From a checkpoint of a small transformer trained on Wikipedia: no biases in attention or MLP.
Each number is 50 + 10 x the weight over its row's rms, rounded and kept within 0 to 99. Layers, rows and columns count from 0. The size before them is the row's rms in percent of the matrix's.

# layer 5 MLP down (transposed), 704x256, rms 0.264, rows 503-539, columns 192-255
101:63 49 56 46 55 47 37 56 55 47 57 47 47 46 44 43 51 50 44 45 46 57 40 58 36 62 66 42 46 54 66 52 55 60 52 47 57 45 57 36 40 42 46 61 27 59 55 52 56 70 31 55 45 48 39 51 49 57 55 58 57 34 49 56
104:56 50 44 43 59 46 54 47 46 38 50 42 62 46 63 48 42 52 51 39 42 77 45 39 35 46 52 31 45 56 38 32 33 38 45 55 45 38 43 56 53 67 49 50 45 43 49 61 58 43 48 58 56 67 53 53 59 68 62 38 62 45 61 46
098:49 48 51 48 65 49 67 41 42 35 58 54 77 41 50 57 60 54 49 46 46 47 37 64 43 33 50 45 46 68 59 62 63 45 51 53 61 57 66 57 54 61 50 50 11 52 42 53 53 69 49 35 57 58 52 42 40 53 39 48 41 51 55 21
100:50 51 58 36 55 62 55 49 45 54 59 38 55 56 63 53 50 58 67 54 33 63 35 53 62 37 68 54 43 51 57 68 42 53 49 41 25 47 52 62 42 52 45 53 57 56 43 53 42 52 53 31 66 67 45 56 51 64 47 61 55 32 60 40
099:36 50 60 48 72 49 46 45 42 47 53 48 36 41 60 30 48 57 46 63 50 57 73 47 48 42 51 63 49 42 40 48 71 42 59 64 44 48 71 40 43 48 37 38 40 53 42 62 54 49 60 47 57 42 52 46 47 54 50 35 56 29 45 40
098:41 62 49 55 49 49 60 77 60 59 38 46 75 50 38 45 39 62 51 70 54 47 48 38 53 45 57 45 62 58 48 46 60 65 48 39 64 53 53 29 60 33 70 52 46 51 54 63 44 61 29 62 58 44 54 52 57 46 44 45 47 41 44 46
098:60 59 66 43 56 41 56 59 47 69 65 59 44 35 53 54 44 57 52 59 62 44 32 60 34 36 44 67 45 42 49 65 45 51 61 68 52 47 67 43 48 53 59 51 51 62 67 56 57 56 35 57 58 49 48 41 38 43 65 55 49 60 45 47
100:31 33 38 42 42 48 52 46 40 46 52 60 52 59 56 59 42 41 48 31 53 44 41 37 41 49 43 40 57 47 63 32 48 59 55 38 58 53 32 59 53 37 60 55 70 44 45 48 31 74 53 48 48 68 60 53 38 42 52 60 44 47 55 60
094:55 32 52 66 64 50 41 55 44 47 55 66 52 41 58 37 45 47 43 33 54 57 56 53 65 51 58 37 29 40 61 59 50 40 39 43 49 21 45 43 60 56 63 56 14 60 53 53 40 22 32 55 44 40 52 49 51 42 34 46 31 36 54 53
096:60 45 36 43 25 75 49 66 63 55 64 70 48 53 39 46 41 49 48 52 54 57 58 51 46 57 50 33 55 57 37 55 59 51 37 62 65 69 59 40 67 39 35 25 74 48 49 45 57 51 43 39 34 54 43 31 36 50 66 47 52 50 47 45
094:55 49 65 61 53 56 35 43 61 45 41 57 55 55 58 62 50 44 54 61 45 43 53 34 36 59 59 71 37 65 62 44 46 52 46 64 42 31 56 58 49 66 81 34 99 47 64 66 59 55 58 50 51 45 57 43 40 48 59 66 35 62 55 51
100:54 57 44 49 58 39 52 46 43 71 37 47 47 38 46 52 56 35 47 59 45 68 48 68 59 73 36 51 51 36 64 44 52 55 60 50 49 38 64 63 53 28 47 43 47 26 58 61 45 42 42 58 59 52 51 62 49 67 45 40 40 47 60 65
095:54 42 51 46 56 68 44 51 69 50 42 65 53 46 60 29 46 55 58 29 37 38 49 53 68 57 62 51 53 55 46 59 56 47 44 43 59 54 61 29 47 47 54 55 39 47 46 48 61 45 42 43 44 50 28 53 66 38 56 53 65 23 42 49
100:47 41 50 59 59 72 52 59 41 48 51 65 36 49 24 52 35 48 72 57 52 37 61 62 44 55 51 44 46 73 61 52 50 75 59 51 37 47 50 32 48 56 39 46 28 42 53 55 57 48 48 59 28 41 50 29 44 33 61 61 55 45 58 48
100:54 57 40 51 50 30 38 50 46 51 46 45 44 57 51 49 62 36 27 37 57 54 47 36 71 37 25 59 57 45 53 37 50 52 44 58 51 49 26 47 43 54 60 49 41 53 48 49 52 57 37 56 48 50 37 56 41 57 49 65 55 48 25 66
089:65 46 34 68 62 52 72 68 53 67 61 47 53 59 48 56 38 56 44 45 47 48 42 40 53 52 58 66 32 47 64 47 20 54 60 54 45 32 53 60 33 54 50 53 06 59 61 56 45 64 57 49 44 46 50 41 43 57 31 38 34 59 39 52
100:29 46 63 42 53 61 58 49 76 49 38 48 56 62 49 40 37 65 50 56 59 57 59 30 51 41 47 42 42 50 44 32 56 40 60 46 55 49 59 49 54 54 55 59 48 26 43 35 59 58 31 32 61 51 54 77 45 54 36 56 39 71 56 53
108:52 52 64 49 45 65 72 41 49 54 45 64 60 52 46 56 40 30 57 47 60 53 46 41 65 55 53 43 62 58 74 35 54 65 39 49 44 56 51 28 65 45 46 71 72 45 56 48 52 50 43 44 39 43 47 48 63 47 48 65 57 40 74 55
097:46 52 52 67 30 46 52 46 46 43 69 71 52 56 57 55 43 61 50 26 41 50 52 44 52 56 74 51 46 64 66 51 68 45 48 62 42 64 61 49 47 64 54 41 31 38 65 40 53 61 52 36 57 31 56 47 49 44 63 58 45 45 51 62
091:67 53 57 61 58 45 32 52 41 41 61 66 49 41 78 58 62 68 61 37 57 49 57 57 44 63 47 57 64 70 61 68 30 48 66 35 48 54 51 59 39 56 51 62 46 59 52 46 56 43 55 63 49 41 56 62 53 58 46 38 48 55 42 57
099:47 48 80 58 47 69 54 58 52 54 54 60 41 47 75 60 48 50 54 55 50 66 51 48 69 50 47 52 41 57 56 44 55 44 42 78 39 58 42 37 55 47 54 55 95 46 50 50 45 53 55 63 51 51 39 33 47 43 56 45 62 51 53 52
097:53 46 37 53 47 46 56 43 55 29 50 42 39 47 72 57 62 45 46 47 52 47 41 58 55 39 38 46 57 43 61 58 50 42 66 59 53 45 58 66 61 55 48 66 65 51 40 54 51 34 50 17 63 48 48 48 46 64 34 54 47 34 56 57
102:53 51 46 57 60 50 49 55 59 52 35 33 33 43 59 48 31 50 68 48 51 48 45 46 42 51 54 43 44 53 58 59 52 46 57 45 54 45 63 55 58 57 66 48 20 28 52 39 33 43 59 59 59 52 69 50 59 48 33 41 46 64 54 59
098:53 75 60 48 26 34 45 60 51 65 61 45 48 52 48 41 29 45 61 26 45 47 57 42 41 48 55 41 53 68 44 52 54 45 59 45 58 65 57 52 64 38 34 56 56 38 76 30 42 52 56 29 50 54 36 57 47 46 49 48 56 50 41 29
095:38 46 59 51 43 56 38 46 52 49 37 45 33 47 47 58 40 65 51 67 61 53 49 54 46 60 54 41 69 39 53 67 39 61 47 42 45 47 46 42 54 39 54 52 53 64 53 41 48 22 33 50 48 39 67 42 55 68 43 55 35 62 70 56
110:52 60 43 60 57 53 24 63 48 49 43 38 60 37 47 63 46 28 46 48 41 65 55 43 63 57 60 52 44 52 57 40 53 67 46 60 40 35 56 60 43 42 54 52 15 52 60 59 54 46 57 34 51 51 45 43 51 72 59 48 53 67 58 39
102:54 40 45 63 42 50 59 42 65 59 31 46 44 53 66 55 46 52 43 27 36 38 68 52 34 61 48 43 39 55 41 50 49 43 60 49 43 50 46 52 23 50 49 43 57 49 45 60 65 53 44 35 43 55 52 58 51 62 41 53 65 48 52 58
114:51 51 59 56 58 52 55 51 53 56 34 57 51 42 57 30 49 59 51 53 45 42 45 47 34 64 33 63 38 54 44 45 58 65 34 45 54 30 59 45 44 36 33 60 31 65 47 56 46 29 57 26 53 57 59 40 50 33 43 53 54 38 50 36
091:40 51 47 50 50 51 51 53 47 59 65 79 42 26 49 56 61 50 63 51 39 68 42 46 45 51 50 61 41 60 56 49 43 50 41 41 52 42 59 44 53 53 67 64 15 64 50 40 43 61 52 55 43 38 66 56 57 44 66 49 38 49 47 54
104:67 57 55 53 69 39 34 45 54 45 44 52 44 51 36 33 53 51 57 60 46 57 57 58 60 36 53 50 60 46 33 51 31 43 55 58 23 36 47 48 59 53 60 29 33 66 40 58 55 59 51 76 47 52 46 20 50 54 58 49 57 52 52 45
098:57 52 48 56 63 43 46 55 54 50 48 44 44 55 49 42 53 49 50 52 38 57 51 49 40 39 52 73 54 49 47 52 39 29 53 34 47 50 38 58 21 36 60 43 55 48 36 45 66 53 35 39 46 33 29 67 56 65 48 31 33 40 56 48
095:60 40 51 50 46 55 55 39 35 42 51 65 42 59 60 55 46 47 62 40 57 37 42 67 46 48 39 53 67 50 52 62 42 48 37 59 48 32 48 54 43 41 64 36 32 71 58 57 52 52 63 70 44 51 50 58 50 39 38 51 44 43 83 56
107:29 49 55 26 56 28 43 48 44 50 61 66 60 63 48 55 48 51 40 33 71 53 52 61 41 55 66 47 38 40 57 59 33 64 19 48 54 72 41 37 68 55 44 45 35 40 34 43 53 51 47 36 51 53 40 32 51 48 51 42 68 45 35 61
103:53 47 37 59 42 43 54 37 61 62 63 62 41 57 64 50 48 42 56 74 26 50 51 44 61 46 67 63 49 55 43 49 46 58 52 58 59 52 43 48 41 46 46 64 22 51 61 48 50 62 55 62 66 43 45 49 61 51 50 66 48 48 34 56
106:44 49 43 64 53 56 60 42 44 43 53 56 40 41 46 40 70 57 42 47 54 55 59 62 45 29 45 42 56 56 50 59 59 53 52 77 44 63 49 56 42 56 49 46 42 30 50 37 51 54 38 50 31 45 39 60 61 39 26 55 36 45 70 59
108:38 62 31 54 48 56 49 35 60 42 43 62 47 36 60 60 55 65 58 44 50 50 51 47 39 25 42 28 50 60 63 66 51 56 36 40 35 62 56 47 38 48 50 51 68 49 64 41 31 43 62 44 57 41 48 43 51 53 53 47 62 55 63 51
100:66 40 40 61 61 42 51 47 41 61 57 77 67 33 38 40 45 32 55 88 39 62 50 61 40 37 51 54 73 46 55 42 35 53 53 32 59 37 38 37 47 59 48 40 70 36 47 55 49 67 60 44 42 47 55 63 64 56 36 45 51 45 56 39
# layer 5 MLP gate, 704x256, rms 0.141, rows 504-539, columns 192-255
100:45 52 47 42 46 54 55 27 45 56 35 63 43 59 51 57 29 58 56 45 53 59 52 54 34 46 52 47 49 42 50 46 59 66 55 56 54 51 58 37 48 45 42 45 45 46 39 47 55 60 78 43 56 54 42 50 40 33 38 56 40 46 46 15
119:73 43 53 42 45 51 35 53 62 51 32 53 46 47 50 53 44 36 55 51 22 58 47 50 45 34 71 45 39 52 45 47 32 51 45 60 67 56 40 63 51 69 61 58 39 44 49 30 45 49 58 46 63 52 55 76 56 54 30 43 72 56 45 44
091:38 47 38 52 53 50 51 39 54 39 49 44 35 42 47 41 53 43 46 38 63 19 50 52 52 54 36 36 57 45 31 39 46 48 58 49 58 54 67 38 47 62 58 55 58 48 48 49 49 44 48 59 54 44 54 54 38 50 42 47 52 60 49 51
099:56 40 56 53 36 59 58 58 37 59 38 44 49 56 73 35 61 38 60 26 59 57 35 54 65 60 44 66 69 55 62 55 38 51 39 47 55 54 54 53 39 55 37 44 60 49 58 55 63 43 54 58 41 42 42 53 75 45 48 52 46 59 49 46
104:52 50 58 58 60 45 42 49 48 44 54 50 51 59 51 45 29 47 77 43 46 52 34 44 49 43 64 62 34 66 32 35 35 43 45 46 59 42 58 56 50 33 56 53 43 47 43 39 44 47 56 36 41 51 56 52 24 39 42 59 68 70 50 53
102:31 54 43 52 46 55 52 48 50 48 31 53 43 48 67 60 65 46 40 43 48 48 43 53 68 48 52 44 61 47 62 47 59 42 36 39 44 68 55 45 71 44 40 56 55 50 57 55 28 45 57 27 56 45 62 60 45 56 46 49 57 44 41 52
105:52 41 47 51 46 59 59 65 48 36 58 48 54 34 52 60 55 52 57 59 37 40 48 44 54 59 69 43 60 62 70 50 44 38 50 44 46 53 56 46 71 44 67 49 39 57 67 38 38 42 47 25 60 51 51 32 49 43 37 51 35 41 61 32
094:55 33 54 53 63 53 61 47 69 57 61 78 48 70 46 49 55 67 51 51 51 51 53 61 55 54 42 60 57 50 56 56 50 78 54 47 39 50 60 54 45 45 60 49 44 39 50 43 35 43 48 57 49 43 44 58 46 35 60 60 41 45 51 28
098:30 55 48 44 75 52 29 45 66 58 52 49 43 37 45 45 56 47 66 66 40 55 56 38 45 54 52 60 57 63 43 46 54 50 53 43 62 35 61 41 29 62 51 54 54 47 70 55 35 45 52 51 61 41 78 52 58 57 45 51 54 47 57 50
092:28 54 44 45 34 34 54 62 45 58 44 56 60 55 53 36 64 47 54 46 51 43 49 44 59 43 55 66 43 67 52 51 53 48 44 43 43 53 40 53 61 31 36 53 67 43 48 48 54 51 64 51 46 56 53 61 60 28 68 43 52 56 58 54
106:46 38 61 55 54 45 53 69 35 63 47 58 43 49 53 54 60 54 54 42 50 48 42 63 66 77 38 68 42 38 43 54 54 59 67 32 39 67 52 65 35 52 28 39 41 42 40 37 52 56 49 56 61 60 55 39 55 63 54 47 38 50 63 56
099:53 63 37 36 56 67 63 57 68 48 61 49 54 65 68 43 43 54 62 39 40 22 55 46 64 46 49 58 58 61 49 49 47 48 49 54 34 50 57 52 56 64 48 48 36 36 45 47 71 53 60 60 42 50 42 53 41 62 44 55 36 52 47 50
105:32 42 54 43 43 75 52 48 55 52 43 49 67 48 53 35 58 62 36 43 56 50 41 58 39 47 64 57 56 47 48 53 38 54 45 31 46 56 37 57 49 56 44 52 59 45 47 48 42 60 59 67 47 42 38 48 70 51 50 47 65 52 55 65
103:57 56 66 48 50 54 46 39 52 58 47 51 55 47 39 37 59 39 50 51 45 58 44 63 57 56 52 50 47 46 54 36 24 38 51 40 44 40 40 37 41 55 50 54 50 64 53 53 44 41 62 50 38 55 68 53 41 54 42 65 45 66 43 50
099:51 53 41 53 49 52 54 66 55 52 56 42 51 51 52 64 42 47 47 47 42 67 70 42 58 54 81 63 54 54 64 48 45 61 58 57 54 52 58 70 42 60 71 39 61 46 57 61 49 51 68 64 57 26 37 32 60 51 45 20 61 51 33 53
102:52 51 42 54 43 50 60 55 45 47 45 40 44 63 55 43 64 43 60 46 52 42 43 60 59 46 58 47 44 63 61 60 56 50 33 41 52 47 39 57 40 44 74 53 46 50 54 62 52 57 55 55 61 63 42 37 50 50 44 45 50 56 41 45
111:57 57 59 55 51 55 63 43 51 57 62 52 53 61 56 66 66 38 59 40 46 43 59 68 65 68 55 54 70 56 44 45 38 55 31 47 30 53 66 24 62 59 43 40 61 44 61 52 50 58 55 37 36 62 42 51 49 60 35 59 56 49 50 60
096:68 39 26 59 39 53 56 46 60 60 64 47 49 55 47 47 31 52 64 33 42 45 52 51 58 52 53 66 62 60 50 53 63 58 53 40 43 46 64 45 61 46 65 54 61 42 57 57 44 40 53 27 50 49 34 46 53 46 68 61 52 53 54 63
095:32 56 46 46 50 50 55 45 63 75 57 52 54 46 56 42 42 43 59 54 55 53 34 51 43 49 47 33 51 46 39 46 55 56 44 67 35 56 46 34 62 53 47 60 59 47 41 51 45 42 40 42 66 47 47 55 56 62 45 58 51 53 51 27
096:43 39 44 51 47 37 50 36 47 58 34 48 54 67 48 57 41 50 45 34 45 64 27 33 46 59 49 41 44 62 55 72 56 64 47 54 62 39 42 48 35 65 49 43 41 62 68 47 61 54 52 48 40 44 54 67 52 45 77 59 40 39 73 49
101:44 56 52 30 61 60 57 36 46 52 51 54 54 46 32 51 31 43 52 67 50 39 34 45 49 44 57 48 32 63 43 57 59 57 61 30 46 54 46 55 43 48 49 62 56 46 41 42 49 52 45 58 59 42 60 45 24 53 37 43 47 60 50 40
103:50 48 31 52 59 51 56 36 38 44 53 44 47 48 55 60 57 62 56 56 55 46 42 45 69 45 48 34 40 44 58 51 48 53 57 47 53 48 53 71 51 66 78 53 51 51 64 68 54 57 63 24 64 49 57 42 67 63 60 43 51 62 54 45
094:54 56 57 51 56 52 58 47 54 44 57 50 52 38 39 34 62 45 35 38 70 44 47 52 56 75 59 46 47 48 48 28 47 42 38 48 43 50 32 59 52 55 48 49 53 47 60 56 21 40 58 37 33 57 44 54 56 40 62 51 52 54 37 46
095:52 66 37 50 74 66 57 58 56 51 56 53 51 57 59 41 56 58 67 42 53 55 64 59 56 46 53 45 35 32 61 43 52 57 42 65 48 57 42 45 40 55 50 44 55 39 68 65 56 30 47 55 48 59 60 43 47 54 41 53 53 41 31 54
101:46 29 42 48 50 53 60 59 59 46 39 40 54 65 45 48 52 57 65 38 43 51 51 52 62 64 48 59 61 50 37 64 52 52 45 33 50 52 46 51 59 37 69 62 39 40 57 67 45 62 55 65 61 52 32 35 44 55 48 58 40 51 56 52
100:75 53 51 60 61 58 29 49 65 44 46 26 43 54 49 48 40 48 31 41 53 48 53 60 35 40 48 41 36 40 51 40 42 59 73 49 65 63 44 53 66 52 46 25 53 45 60 69 53 40 47 51 42 43 43 42 59 51 52 47 54 41 40 44
099:50 41 54 40 43 58 46 47 34 55 55 56 59 53 48 59 47 50 64 67 45 48 39 50 72 42 45 54 64 45 54 62 40 43 49 45 47 50 42 50 53 53 59 68 37 42 38 52 52 55 55 52 58 40 61 40 44 37 66 67 58 71 49 38
091:38 54 42 46 52 41 59 47 45 55 57 62 40 40 46 52 67 53 47 47 59 63 22 51 53 49 53 71 46 55 40 49 44 48 48 50 59 45 59 58 57 57 58 64 44 72 45 38 45 58 47 48 55 41 78 57 55 45 50 47 48 44 63 55
101:57 35 55 62 63 59 36 34 46 69 48 55 45 47 67 63 57 41 62 46 56 55 44 60 59 38 50 49 33 85 58 28 56 55 42 47 38 66 41 48 53 45 54 53 66 51 69 59 43 40 61 51 62 57 44 58 63 44 65 46 43 44 47 40
101:56 52 45 41 57 71 43 37 46 61 56 52 49 46 44 51 62 35 60 66 41 55 38 48 44 51 67 62 33 60 35 53 33 26 52 43 48 33 45 51 66 40 48 33 34 57 87 43 54 64 59 42 44 61 39 50 46 34 61 36 39 39 53 53
102:61 53 52 47 39 61 43 40 43 42 55 45 58 59 45 49 62 54 43 60 39 25 50 51 51 51 55 58 64 54 65 49 55 58 61 76 56 38 63 61 35 47 53 54 53 44 50 47 52 43 45 58 51 37 49 44 62 51 46 43 46 43 45 32
106:36 63 59 46 55 49 41 46 49 56 49 56 55 44 47 49 41 55 38 35 35 41 51 70 52 48 58 50 47 39 32 42 47 39 55 57 68 52 45 52 46 49 49 51 40 55 74 50 51 46 73 57 60 40 36 51 51 34 50 44 44 52 51 56
097:33 53 55 54 45 45 52 33 47 37 46 55 47 44 48 50 60 45 65 48 47 48 64 40 57 55 51 54 42 65 34 48 48 56 56 43 55 48 29 42 35 56 61 59 41 29 55 25 48 57 57 62 76 57 51 61 54 41 46 34 47 63 53 54
109:48 45 52 54 53 68 53 27 44 55 53 45 38 40 63 40 43 78 56 32 51 40 55 64 37 38 55 25 52 56 54 58 45 40 49 58 55 45 45 52 53 43 47 55 32 56 44 45 68 43 53 46 54 58 52 52 38 42 30 60 42 42 49 56
097:29 38 55 55 62 55 61 71 58 45 31 26 49 46 51 47 42 41 47 50 54 38 44 38 38 41 41 50 35 59 38 54 50 51 49 49 58 51 48 42 43 63 68 38 40 41 56 39 46 47 59 58 53 55 63 58 53 38 55 63 40 51 39 56
097:44 57 54 59 57 53 54 62 39 57 56 58 54 46 43 49 28 46 46 55 62 78 52 56 49 53 44 46 47 62 54 38 38 47 40 51 54 39 35 39 69 62 57 38 52 45 70 60 58 61 37 62 53 50 59 63 54 63 67 50 37 44 80 45
# layer 5 MLP up, 704x256, rms 0.142, rows 504-539, columns 192-255
104:66 53 52 44 60 42 68 50 56 44 63 63 56 44 34 52 63 59 43 41 67 40 35 65 48 57 52 54 59 69 45 62 62 21 40 62 59 39 59 54 45 48 50 48 73 55 50 54 53 38 38 33 55 48 55 46 67 53 53 35 45 37 51 45
121:55 73 52 50 53 52 54 51 54 55 69 51 63 44 60 30 38 49 45 37 56 54 47 56 55 58 49 62 55 62 53 36 60 49 55 55 40 52 58 42 48 48 42 53 58 49 49 52 57 53 49 59 62 36 74 35 44 49 58 58 25 42 51 55
096:56 68 60 44 46 45 51 47 41 50 65 61 63 51 56 51 47 57 67 54 43 47 51 38 47 38 50 60 35 56 46 51 51 35 28 61 45 34 33 59 57 36 53 35 53 62 49 50 39 39 39 51 31 61 70 40 29 49 38 53 57 58 46 62
096:63 44 63 56 35 37 69 59 51 62 43 56 72 49 42 40 57 38 45 41 45 57 43 54 51 61 72 53 55 63 35 61 51 67 47 50 52 46 54 59 55 43 48 42 60 49 58 46 57 49 37 56 48 44 40 59 43 74 50 33 33 45 60 42
102:54 53 52 44 62 26 38 50 30 32 47 56 42 52 63 60 58 38 46 39 49 56 59 50 59 49 62 45 61 41 64 47 45 49 50 52 31 47 48 54 61 55 31 43 45 39 44 35 42 51 53 53 44 78 52 47 50 55 50 54 57 52 39 34
095:49 65 49 39 52 50 48 51 84 45 45 36 66 47 45 59 59 64 44 29 47 57 67 49 50 40 63 44 55 64 59 56 54 48 65 46 55 42 52 40 49 46 51 54 48 73 51 25 54 47 53 58 54 47 43 47 48 76 51 59 55 19 46 61
101:50 52 62 33 57 62 55 55 50 48 38 48 59 35 57 55 55 45 59 39 49 46 52 60 56 59 48 48 45 55 60 46 48 48 49 35 66 40 56 55 52 56 60 54 26 57 60 49 55 69 53 44 66 50 45 40 32 47 53 40 69 48 68 50
098:37 50 49 46 67 51 56 60 46 26 61 46 68 33 37 42 51 60 46 58 60 45 44 33 43 45 45 41 33 53 37 65 36 61 36 45 48 55 63 51 54 43 72 45 33 54 48 33 69 52 60 45 45 57 44 56 48 41 39 52 44 30 72 49
097:67 44 26 51 46 40 45 46 72 44 54 49 46 47 40 47 68 51 60 66 72 55 43 54 51 45 54 44 61 68 58 63 56 54 68 33 73 45 47 51 52 61 43 61 52 42 69 59 39 51 45 21 55 42 45 49 59 58 53 37 45 57 46 41
097:58 56 46 57 21 58 48 48 51 41 41 37 34 50 60 28 54 46 61 45 61 51 36 47 57 48 39 40 44 62 64 51 49 33 50 44 27 54 44 40 50 43 40 56 46 33 33 60 44 60 56 44 45 64 51 41 32 51 47 42 49 52 73 56
102:44 31 48 47 59 45 58 38 43 50 45 43 42 47 30 52 36 65 49 70 50 52 52 63 53 45 40 41 61 62 42 51 59 50 48 47 54 36 63 63 47 47 58 63 49 54 47 64 25 58 53 37 54 44 42 48 50 49 55 54 38 43 31 32
095:48 48 43 28 40 42 47 49 49 56 53 44 49 54 28 58 66 49 55 58 42 35 44 61 41 57 44 44 56 48 48 52 57 43 39 70 39 53 61 61 48 46 46 51 36 32 49 58 37 50 58 49 40 58 40 31 49 49 62 42 59 52 48 58
103:72 39 52 69 47 42 56 37 49 53 55 56 51 34 49 49 51 47 34 46 53 62 48 58 47 62 34 57 55 27 57 58 57 53 53 48 41 42 64 62 64 58 54 43 62 49 59 54 36 56 54 43 48 44 41 37 42 42 54 39 51 59 44 45
098:56 46 72 38 64 81 46 44 56 43 58 64 62 53 57 57 51 53 50 49 35 49 52 55 41 58 57 31 53 31 29 50 28 44 61 52 52 56 71 44 52 48 38 58 64 58 50 48 48 39 48 37 43 72 38 55 43 34 52 54 60 72 66 37
092:51 50 53 30 49 58 58 56 49 51 45 57 38 48 50 67 42 51 50 34 55 52 60 56 67 40 45 39 57 46 43 42 60 34 60 42 50 68 58 47 58 53 69 41 35 71 62 43 35 41 44 39 46 52 62 36 46 57 70 60 34 54 55 55
104:47 49 68 66 57 53 40 52 49 46 57 53 43 32 47 48 55 54 69 58 53 69 38 76 44 54 53 59 41 54 36 42 59 54 41 31 43 43 49 45 59 32 45 60 58 70 56 45 55 71 46 41 66 66 56 55 47 45 48 53 61 45 75 40
108:56 51 68 46 54 61 51 54 65 52 60 58 40 74 34 42 42 55 57 54 48 68 41 52 47 82 57 48 50 64 56 50 63 58 44 48 53 59 57 55 57 42 49 63 65 65 52 41 51 65 54 49 31 51 59 63 44 36 53 64 53 51 46 48
103:50 38 48 58 55 45 51 68 43 52 34 49 39 47 61 57 59 58 69 57 65 49 50 55 39 41 49 56 49 44 54 43 61 43 61 50 52 55 65 59 42 49 45 47 59 65 48 33 43 50 31 60 67 34 48 52 45 32 51 58 44 45 32 56
091:45 58 39 46 50 42 49 63 46 63 52 47 46 75 40 52 31 56 52 67 56 34 49 40 50 38 37 31 55 44 43 45 62 38 38 43 44 59 60 37 61 46 54 67 72 74 55 52 52 56 31 38 50 67 41 40 56 55 47 38 42 60 46 59
097:48 59 50 44 26 33 59 42 54 57 41 40 36 70 55 62 40 55 48 47 67 56 55 60 67 39 50 45 35 69 63 61 40 77 50 56 57 49 53 57 36 60 49 46 84 53 59 34 52 49 56 42 49 33 39 32 41 32 54 30 31 38 55 45
098:49 47 72 44 61 69 57 49 56 61 30 62 52 65 57 63 57 38 44 61 53 44 49 26 70 53 51 58 30 58 55 59 44 49 32 55 61 39 39 46 47 58 39 48 66 50 43 44 39 30 44 56 60 41 46 39 46 47 48 52 47 56 46 34
107:54 57 51 49 46 58 45 55 58 58 46 57 46 67 41 60 32 45 48 43 44 51 39 51 54 53 65 42 51 39 75 51 66 31 47 54 38 59 56 35 34 42 47 42 37 69 32 33 58 63 52 46 33 46 54 64 55 54 67 55 50 45 63 49
094:63 47 54 44 57 56 51 48 32 52 66 35 62 41 37 48 56 78 34 66 63 43 56 59 63 63 51 42 49 37 58 54 61 56 67 48 57 33 55 46 46 54 61 42 53 65 46 49 64 52 57 58 56 50 36 55 53 39 48 42 48 39 50 51
106:49 58 59 55 34 46 33 37 65 48 56 45 42 48 45 59 60 70 42 66 43 35 46 48 52 41 49 37 49 52 46 51 53 39 60 58 49 56 44 56 60 39 59 49 49 57 62 50 36 39 51 27 53 58 48 44 51 72 68 47 51 59 52 65
109:59 61 52 56 52 52 40 47 52 44 71 62 42 53 43 51 52 45 47 82 50 32 46 49 44 49 63 54 45 62 23 39 50 54 55 46 49 47 36 45 53 81 57 46 34 50 38 48 54 46 69 35 58 51 49 44 52 56 48 70 41 52 52 48
099:48 42 50 52 46 66 67 56 48 54 40 32 50 58 38 50 27 36 46 58 41 56 42 60 39 63 47 69 41 44 36 47 79 50 58 58 49 57 34 48 29 24 47 42 46 55 62 54 41 55 33 60 46 55 69 58 66 56 39 58 62 42 61 52
110:52 56 64 43 52 41 35 26 45 51 49 56 41 52 58 35 48 51 50 36 36 55 45 45 52 66 50 58 29 45 47 38 40 57 42 37 44 46 57 62 48 50 46 45 43 71 47 57 44 37 42 64 45 50 60 60 47 50 35 38 42 35 58 48
090:47 47 53 55 66 36 53 48 56 44 49 47 51 47 38 47 54 42 57 41 56 45 61 65 66 72 57 62 56 43 56 52 67 69 53 47 56 46 45 39 53 42 53 35 61 27 47 44 39 48 58 62 58 42 46 43 55 63 57 50 49 59 50 39
105:56 66 41 42 38 48 50 69 60 53 36 49 64 31 39 45 31 55 47 48 45 42 62 54 48 20 72 36 63 44 45 77 35 56 41 55 57 44 44 51 62 45 43 39 44 48 35 41 73 42 52 78 45 33 52 43 42 58 41 56 49 51 49 51
094:52 49 24 21 60 53 49 52 65 45 50 51 68 56 54 53 48 49 58 61 56 56 29 50 46 56 36 34 61 43 44 68 69 43 42 57 42 62 61 43 61 51 49 46 57 61 58 54 45 51 58 62 34 43 62 58 56 39 44 32 53 46 51 60
101:46 49 49 41 38 51 29 71 35 43 63 50 36 39 38 49 42 48 51 61 46 56 53 59 50 51 66 50 22 59 39 58 50 41 48 35 50 47 48 56 57 34 40 51 51 45 66 65 33 50 53 42 43 44 43 48 46 41 42 46 47 45 42 61
106:61 51 61 39 51 38 48 49 36 57 47 51 48 46 68 28 55 48 42 28 58 54 64 65 41 50 51 45 45 28 44 65 42 32 32 53 57 65 55 55 50 62 47 50 38 42 54 61 47 36 51 52 44 65 35 36 45 67 48 56 54 55 47 44
102:53 40 54 50 40 54 68 47 46 58 30 49 48 48 60 49 49 61 35 67 40 55 45 42 66 56 43 43 53 60 43 62 32 53 62 56 57 64 48 49 58 59 52 47 56 50 65 41 42 45 56 56 49 47 54 51 48 55 44 53 41 44 51 39
098:68 39 54 36 49 55 52 44 41 50 53 53 39 63 42 52 58 60 47 47 50 66 43 62 47 52 31 44 51 52 47 55 55 41 65 30 55 44 59 58 50 64 44 54 54 44 49 67 29 56 49 41 39 55 50 41 45 47 65 57 52 43 58 44
115:52 25 36 34 56 44 59 52 55 51 40 53 57 40 58 39 51 47 60 54 44 34 53 30 40 36 42 35 54 53 58 42 45 51 28 34 41 27 50 60 40 44 61 45 42 42 67 59 41 31 71 60 59 26 55 36 59 44 56 47 48 57 34 48
100:50 48 60 54 50 50 47 59 53 37 41 56 59 39 40 62 50 50 58 65 55 52 46 60 51 63 62 54 52 57 59 37 52 47 46 47 54 32 31 52 39 47 45 35 67 54 57 55 42 38 57 49 64 40 26 32 39 43 40 66 57 17 64 47